python train.py --n_layer=9 --d_model=512 --n_head=4 --n_kv_head=4 --head_dim=128 --d_mlp=2048 --vocab_size=8192 --activation="relu" --norm="layernorm" --norm_place="pre" --norm_eps=1e-06 --positions="learned" --qk_norm=false --attn_scale=0.0884 --bias="all" --tie_embeddings=true --parallel_block=false --init="normal" --init_std_qkv=0.0156 --init_std_o=0.0156 --init_std_up=0.0156 --init_std_down=0.0 --optimizer="adam_variant" --lr=0.000704 --beta1=0.9 --beta2=0.99 --weight_decay=0.51 --lr_head=0.0051 --grad_clip=0.5 --warmup_steps=310 --schedule="wsd" --decay_fraction=0.302 --decay_shape="linear" --final_lr_fraction=0.05 --batch_tokens=131072 --seq_len=2048 --doc_mask=false --train_tokens=760700000 --steps=5804 --dataset="wikipedia_en"
Each number is 128 + 24 x the weight over its row's rms, rounded and kept within 0 to 255. Layers, rows and columns count from 0. Numbers have three digits each. The size before them is the row's rms in percent of the matrix's.

# up: layer 4 MLP up, 2048x512, rms 0.0336, rows 1995-2047, columns 256-319
# down: layer 4 MLP down (transposed), 2048x512, rms 0.0307, rows 1995-2047, columns 256-319
up1995 094:141096071164086113134118142111111091120117112125104124178151108114124132118135158173096064115118123096118132121065184074120150119148130187113117109142162111163155105115105114152158138137105134
down1995 099:151133122145054125108167080122110136161139149131102106101148103108100140079119101143089126147077103149118091091175131092166121136138106148158137130136125102119086116110139126117102126103121126
up1996 097:127136126102116106125121072119116144131141144133147135125153137130163080154136113149138125095109110136130123134106140137144101115122128159117142116119132104115137179094113104167105154106099141
down1996 094:132168126117139118101111082088098137104144117145101134125144105142097140093102102137139091163090150103122149129109159133095131112147143177120126107120125142083133141095159118112121140120117106
up1997 096:103135107097114076141117099150113111101120122144135110110111075107136179144161136154092129107083066107143124076124133139116109125131116145153129143162105188113136156094190180133128126118134107
down1997 091:113108087114109149143086133130143126163159142104103127132125132148131138135127148081121139133122174137116154133125140077118141152106152150084130152111143067142132115069120078183111145150121080
up1998 090:106111150097168088154114151119169125140178152150116125140107108150134128145150163123112151123123131118133146146131118129151106139151074126149130169144120118128130160146144134172123106137116124
down1998 081:085190132079118135110088105156134113116118141096180162121116113137122118148109074112128168101122112104099177158088153133104092130168154120083101111108195147146133103081143126151117162118158136
up1999 030:134129127116103095122137143113129080107132138125096093149119140147125126132186114157100142095099123114085183119101132127099122135158156110110107086165156130125129111119089164141103081110131158
down1999 022:145129127102110141098109111171101094147090135149089170112170099135119123086142137125165166152159106113100122157136110099097123121113111130117139116096103114107118098097106113116130142137131094
up2000 090:124120179142139113117143148127160140085127127086145156138116112139100130126138152139116138094143133087164144152096161158133158155189148144145068092142132143156111085106119122143146106098127162
down2000 090:096141113204113101141140130135104163120106130135128135120176101108085129142165134132104168132128135142147130117156166139145160126137132161144138099114122110150174142104115161157128114163137092
up2001 112:131106125121104099128106133141119100094108132106096096144140119160140101124116102117141112100130125121150172164107121194101088084144141143122095128168119110142160130151112136135142084110128123
down2001 106:140192118089142150134159105132113100130119118098121146196138182119126124152144182149091113148124103123114132100143115118143113094136126119086097109104100156140087125116135124165177110141157110
up2002 096:143148125129120101155113133122159143105130117163111130119129079143171124125132104137095103126073126093159158114093156107135093158148121129105132144146125158206141122130119171115074140115200105
down2002 089:095103130094114138080134125169145129084138132104103152150129155111127154133132121108107118142130149091111165112138122132136085100098120149094170137147065123098097129140121084100155112154132152
up2003 114:130095110136115133171125148122120119054187127137137121157104110105103125117143141130145128064100079113129169092096129135083107169162119125101105112153141154100129169080101159115107126122130099
down2003 129:100138121098122129104137113129110154126153163132103119159142117109158113230178135148108104118113158149139091118136172134170113131153126138110136094106132156144093149136129165141137133157112105
up2004 094:178109145100142084118124114089105110145135155083133104145111125115118156092122111158102113124089123124112126150080127138142116090149135105085103129147128137106127117117198130161110125115154120
down2004 091:092083126136191134143145107122169103120127096161131106145164151120174149075138133096116124153152104167103122160120128125135136141081111121141130139143145107163121132142126099164137154137154123
up2005 097:170103129144125089118129137122120109117148139099115127155096151097121101149170086140121151096086141126101154152102123091160122094176134132134112131111140149134083126133130159066103154108102159
down2005 101:145162111142131119093140129143089132129118048136149094104121146145129131101115108174162093138133110121107108105158143135106163145152060140132150119114149168158130147147067093176163047156147134
up2006 100:155173151152106101125140125148102114139145103132150142155134120123100151147123107159124123126122139091106150149167107109144095152149168129115108149122146126105148158110146152096164120134125149
down2006 092:106124146118110137094087131155097122118137107069131154154138120162160157158099138140107164133152114118107132148096136162133129173126135150113127159099162100079068157107170169115109152128108178
up2007 094:126129145120120121131125150089145135150138085108129126114116105112118132137107115123107144107158156145125126123091139093091152127120139111110109166130170136164147128098106122107107107130195187
down2007 080:101088113108135150115116148109145149175115121086121102169122124096110099128179129151106145103131125168126111132099164128147173105167144125129138123178146143124093089111095097118110112170128160
up2008 096:155085065105130131153140095116133083103088120106126100153115120132146131134143118119120158117109134176135165156135093110109150133111147092120122077157185138162118153108156112154117112100151087
down2008 093:114089113091096107134146114125157138098092174130094135116139088107136149147123122137092151110130123095124119113144139167113127180114097130150123173111157146141115103118132140072172100115122135
up2009 105:064118119150113092130168093136106128115171119145113079131120132102098109124130161153099135104090068099116109155110121127114146145123117122108133119137131130163124121120192121115110151078169080
down2009 105:096144157129176132101141155091115127165162109119140158190148147117165162118147139129137123114115116092121152126142098122143141093114134134140124154138095152091112092135093138120087095129134136
up2010 085:145085169133128132133143099132151102073112099175126145119126122167122118123135104120130151112070132115160165126135082114141100111109122103108146149104145158126141160140161138099075114138141137
down2010 086:117107128136148125148074093164127108114186135101098149153112146111092130097132112135106124158102171136125128091163102116173130146158067152152135139162136153122099148124123140108118145143131130
up2011 095:124123111092109120116142123139115146074091188126147115183114142167138151110136119153139116076130083110149137107114150154071133151171126124094120132117117145132123112117143092135092101090164124
down2011 093:086151168163113146039129136122148118135097179164159141159159151145184148178125125118180121131130143135138134169086140140167160115124133137124143132103124106126103141136105113141167113140091132
up2012 135:127093152163140124132114151106115124106130113132133090150160116120133161111126161131127090107109154147112153158120147131122122111154135133147128075117116108144128115126144140168117152127144133
down2012 126:120109116149117164157140130083090109143090159136134102103116113152126101168151152118147143139123099120146118121101165101126119134141111115162130092108161130192095119112159127132134139148117119
up2013 113:107102159123143110146111128116150131150110154148092132151156127106157124108139105128149104126162136149122131144124103150142144119136120129120042081136149136084152181120121136127108123126145127
down2013 119:134141121109155085154148157131109127095143126138174151134119127094146123143149153116107111139100158145125150094117103168161139131116167142160137123120103134135133144122106151103084145125109147
up2014 123:132152091145097110157083135134144143115160134112135099148120111102153081154130135121104139118154131103132132163121101122148121146136186143129109114136156125133158134134139135092117081116150157
down2014 120:095095134096123109134115126095132145110111124063128132139086146131114122150105146143162108111133159151141093117118109098160153116104110144137140091127135124141157154148127150097147111174112142
up2015 108:130130154168108123132112139143129117095144165156154101182147123172140136140135132127135170071110141151160142106126150119133114130145135133160100122131169171111164128122135134108088142128137166
down2015 122:149129127113143120146095150150147133100080114155135110108109137122147120063146126130082166163117141125129137113178175150122154096105154156157173164160142137143141115125156139127165107140157094
up2016 100:133172107133121106102098118130138087113159177152164106123121135160076174135139150146107109106127121147097159120142142154139129116129143104135122128160122084115138129132140149151081052118146118
down2016 097:130151168123140136119092096116140144093147140134103122151124118093106178121113117160107163128127140077154083106103156108166131078090108143193165109168100120128189110115130185114180116191090156
up2017 085:136085122111105091170139113091145114105113128131080104148124111126093073161129062137114161109138119095148136126130099117168093123131124151124124091133122166088108148106169102086106132097085164
down2017 089:099123112126118133137125122131101177153121144120129130089117121100112143133118092083152119141125154146105108135153115109158120143142082180154104108130114050101157106129141141174173127139149098
up2018 082:124136155140096154097161126121129140134133126138149144103110121113142134141154142149149128105086148135102147183102131140154087110174112114105099121114140104061108136088111167087149097123157116
down2018 077:120150122155143150126105132125097143133155120141155141148148139082110121122146091095123163136130162128118119105083111142119128121151123112094114124128149107096128146151098145118147131147134103
up2019 119:117098113120078092127104130133121125080125101114110114137103126121160104150160095120093118117138135158143140140115138084136123141135149137094087152132112124137119123111097125119118109105149122
down2019 133:164146127093119157114104142156129122136100125140109120136148082136181101140125124146111130123128113115137082109113138107170112112140100124175133108074086145137160145137110113121155155168084144
up2020 103:125107102123125126135147095126150117142181144122152102163131138107160103059161143127127088115120103119091158153122121125134154120147159139120118116113184120130109124103135099112095073123139123
down2020 110:129146124137117137128151101132110096179105150153111173105117139113134141125145111153121137142075145147085144126158107148105101152155126126139143139104144092124134120134133116154150137145128108
up2021 108:159129121113101132137139177100133096079132096103144126126123162138115127105112114154111104120131147119138120131104119120119157132123147141099127140129154149137109157100142117132052124128159137
down2021 106:152118106081153178136126155121154134134109134114119098178067140124141091135188126137114154106119112120114107132156136119094184143137156123107144104131138145119084126152137064100101139100106136
up2022 108:140097080145096104131121150119134090132110134108087142120113120106105139171160131167130103123117085112082143155100126135104078118111153159122134112114233120100095146102120099115148152125123123
down2022 101:143121115122141125134098147115152123114128131173127120129128149103126147117127101077111137086144135142141133115110143128097091131110114162141163134140124128145135115137097147134119139145126122
up2023 023:137110166151057124174118172100125101109136126122114106165126163119119116103137129146157163101095127132132139144155147091137135125115156160085117111146137133157113134115155124122077116077151115
down2023 014:154151152102149112155157120135121109157110134096127160153102124133137138106154177160118136128113126135132123107095149144090145103120117155135129142140158156145123116140128124101138122141078126
up2024 111:112099133107126129143127170106123123142089115118125170145146087125141153104116091128175115118140104109123147156091125112111094158142107144135110113095152098122159129138118158097117088114124109
down2024 124:141148104127138144101123108104119095165132170086161144137074121122124119080108126132144110120106105144130168157120137152143159117130105123135084156119145165166142151108158133105133125128156110
up2025 124:107122117131102115125132144115144131089156090094095115148131150163091132145143126117128115060152134105114111118151140163114106140153142122137091119129128171169084148143139159173117074082146101
down2025 143:151138183140138109100155141155119143141126136097119144128155100143082124125143154114124099109152164100115127140113093086108141157139168162123128104117117137107122175179169131107166113117122130
up2026 101:126112093134117066160121115134136108103142152112148061125144092108135116128131109151103136117132115113111103119103144133111139151111108121117136128124117127092130119137173140128094143126135131
down2026 109:141146111102133137098090133144072154131183154132110112153128094119113141087137107114131115165149105146134124159157139131141115156108098126122098104144117166144114100118135100147081141075126132
up2027 081:125106155171114119116088130125133150151183083123152092122137131109080118145130113114134160120117100140139123141112117131157102126151141138132116131171124152092154157169122138124152120106141146
down2027 076:107111179150111107138161120123117135109162131130148094144105150158111158105112137116143140112114152127097155122107137112129113133143129150163122113121129148146127128136109162128105154116124157
up2028 134:133108147128072111165166127079155100128134108143120123133102131174132107147138143143126160088160089108165170157117141121092123109167165156159105143164127154117141108111081140113073121097108121
down2028 142:178141097112140146109129124135124137161115103118113124115111096157130134107154111087088177139167093136107142143128147146123089136114123130073154151140165133110152110147118157104141117116123144
up2029 105:176148132121145121158136107154135133099145100105096127137158114116144124105126175136105157110091142105134158136136114157085147148142096146151131096156132138126087145085094147128118162146120100
down2029 107:142121098159081120151152103096161159152150113114106139118143111103163102074117110111154112099101122107111107125145124101123130136083127163124129140152166147128145171132136136109073113161155131
up2030 096:132141104090123118104112120104117177127186138119133145144155122163147105143151134158090069123077111125106134155139175133145147144124138160131146083163116121116124117091090150143140113132119138
down2030 100:102109122170133120167114129126117129108166120117123136125144128137169176090127172152107182124122130135120112142087162131114132137110115148123146148132100161122157159117094156169133124137149137
up2031 090:128117092116090131163142152126176130145122156126168157149094088128131132102128124139103144133071092116144126127124187126152130091120102133093114133158148136122175109122153159170134097147161093
down2031 087:123112106106136138161117174099092139165130164156115113146149137145100139111110118153164081121107107105156150120130134084147096113081101092162121132121107126116084093139161119164160177095135142
up2032 092:121157124124159089180101132125157101131156125109131124120122081109146088130122119135108168123110103158143160093146134128131143123143134164112100129105135144112141147115086152156100135118138138
down2032 091:135116134160129164154114101105127135176136157065092122124137139096111148095147084128095152123145147150103105102146110152121108129115146110090134135159126122109118100096105081110142123168124161
up2033 094:111149130131104147138126130106094095117152110164099093127145127137125139132130144146132110108142140142122158147132100102103127110128118129129131112183144138123135140123175154108131145089148085
down2033 093:114147173165149135107108129147159146142136120113108108139119120123148145134116165107101122150092129106154144148137111123160145125124096153205135117153155078135148102112104121164146107137138143
up2034 077:123161157119120130152092145138161131138144126097170107129145150118166116093134127152115111156138126119147120153131118122139130122103121176115134128122121123104125166123115121119132160140130086
down2034 072:114131110129107144149106153096128141126125122156143124135142145173106158118117097105133149100121129122096127107110135130122147164161135136102092101091133085121096119099149110154098188129123128
up2035 102:131125095078082132137147103118163105118120142147152137141119135109141106086172108141125088088115108148117107141136112109082123113142136128137104120113146166121097120122081109142116109103131156
down2035 113:104166127190159116094132144143114172096083145156113133126099124113166125136130153112139104124118094128109125165108142148105078148145140123120130199099106138105152142122137135126074098144123116
up2036 088:110086121125070107157142117100177091132135154158106115123152150121148119109136140141115109119141072095137134158108110128142116089144148158094118125160115148129156123094105194129129102141124141
down2036 091:128136180105125159097174082133121127136121099090148097115119140114113142174179143129149143147088130144153156107109093130118122134120102158072106096133141128075104128108107141117148157149195119
up2037 096:132144128168116140150107123131102162140117132115134085131102125093138185122153132122101104110137114129114146130107150113135085159115148173135138127137127125183078138132100173155080128119116168
down2037 091:104095106132148161095130126145132111133133130088136143130129136156107131142140138124147151099135134143147105129152117079134134133128128129146129148113127147120149123080139150114156099110171157
up2038 107:151126118157102102145142113127165142118137145151126119141126094156129107142162158134119130133111134092121134099153185141142151118152122130098081155140187132132107138124132148112103109098113147
down2038 106:139147092100076145116156092171128116168151130140176182124139135177109119138155121130193115128110099115139134172123103166106129124109096115115120109119118116160107096107133144108114137149159143
up2039 108:138122130134099116125104141118113138107119133147129141130082111195137171104134143150106163068125124146106123143164166130115133125182137136135091129116120161107151130099091161125085116131142116
down2039 110:160154112173152146108101132124157077128161111177103156175155150094136123140142120143120100148112103119128187139135115143109126107139154137131131133126139140182130140106126152149118105118134122
up2040 097:109138122088107121116116110132154099111086089155128116135109108100146111151138102113142155104146122102163182128130117171128068148146135144117100131144117182109108118145155134078131138122160104
down2040 095:127168146147133185130096115131136109161125130119157132144126125128124146133121149165126156104096120176123117110088122106113148123128083122120117123093110162110068116114155154178142120133127114
up2041 089:084090141156152131112146131119184118099159130121099147127123151145113125112154134125120140123117102088113193136166150125120091174120135128131123161139161162109148117130092116117096123105128104
down2041 089:068100190111141131117128106149136176111150172142142108100170121120123156137137116099167160135110148156147176149096092144150085131143150127131080138105101186188152171101083113125155106131105148
up2042 102:124110119089119066102110145107149116112127153114133129155134153112124075122179129127125196118141110077095167144150148142110109143135113128111084170158140114159077103115130118142105066122142126
down2042 103:138135130144134121139131133150159119132150101141155115128122109157179115099138111100113131144121155160093118109128135172132152150115115141115155147154123113129114117128177172107112207094121105
up2043 113:156134110105093067131101114106114118125138099148173135128116140145144118143160131119137106118133103098143151094118158129163108144143102157151120122123167156133135164125102135129129171139133172
down2043 103:111127145156127192162156139130145114126135123144080119145125131106114121118132135107128156133096121148098129158147106135081164153131141149132106123149144106140092088115137133150105107132136152
up2044 088:145093112133095095107134115096152120108118122141105103136108127101153150102155110134102127099112101136118111152099157106147119126176145115104107075170116167113161148085134191160085044111106146
down2044 089:166127126125127153126136108083097141156125133151130141135106188156155085123132159096159159199102121122115093143166126147116109121134127127085096169100120119112135127117132087125143167172128130
up2045 108:132084157163078151148093147129096131093178142107101101137111162141107123142174105144100115114140130156136160110140117091128090117133179160114096125163193111108144107138184118102065106138119126
down2045 115:131134103122122116114148143153066129131093109106105138161179161126140123137117119126150160144161109149082074160126101139124091115149148138139119112107128113152086144138122132107121088128115111
up2046 117:169096106180085138104136114113119109146071108120118158125081122114130160136119124140094172119118099088122147133105150101104129161132138146124119081116118132084134155134126154098128089128107117
down2046 121:132119130143111139087169128098125158183125123128113087114140101096093084149121133123141131097123158113174058097144144125135119137153107101156067114101132103129096113149136112083119123143129117
up2047 109:165154166139129105122131179123112114149149120176124125132154149128124075141160123120114115110142140087153149138147155093137041082145132157093097138122168127092145140147136129127107135122142071
down2047 113:108124147136132138110202080157117089133135134102159139150157117179134107134150127110112145102126147120136114080148130161145129124144111132106101137127113115130099135127167112136156104153117123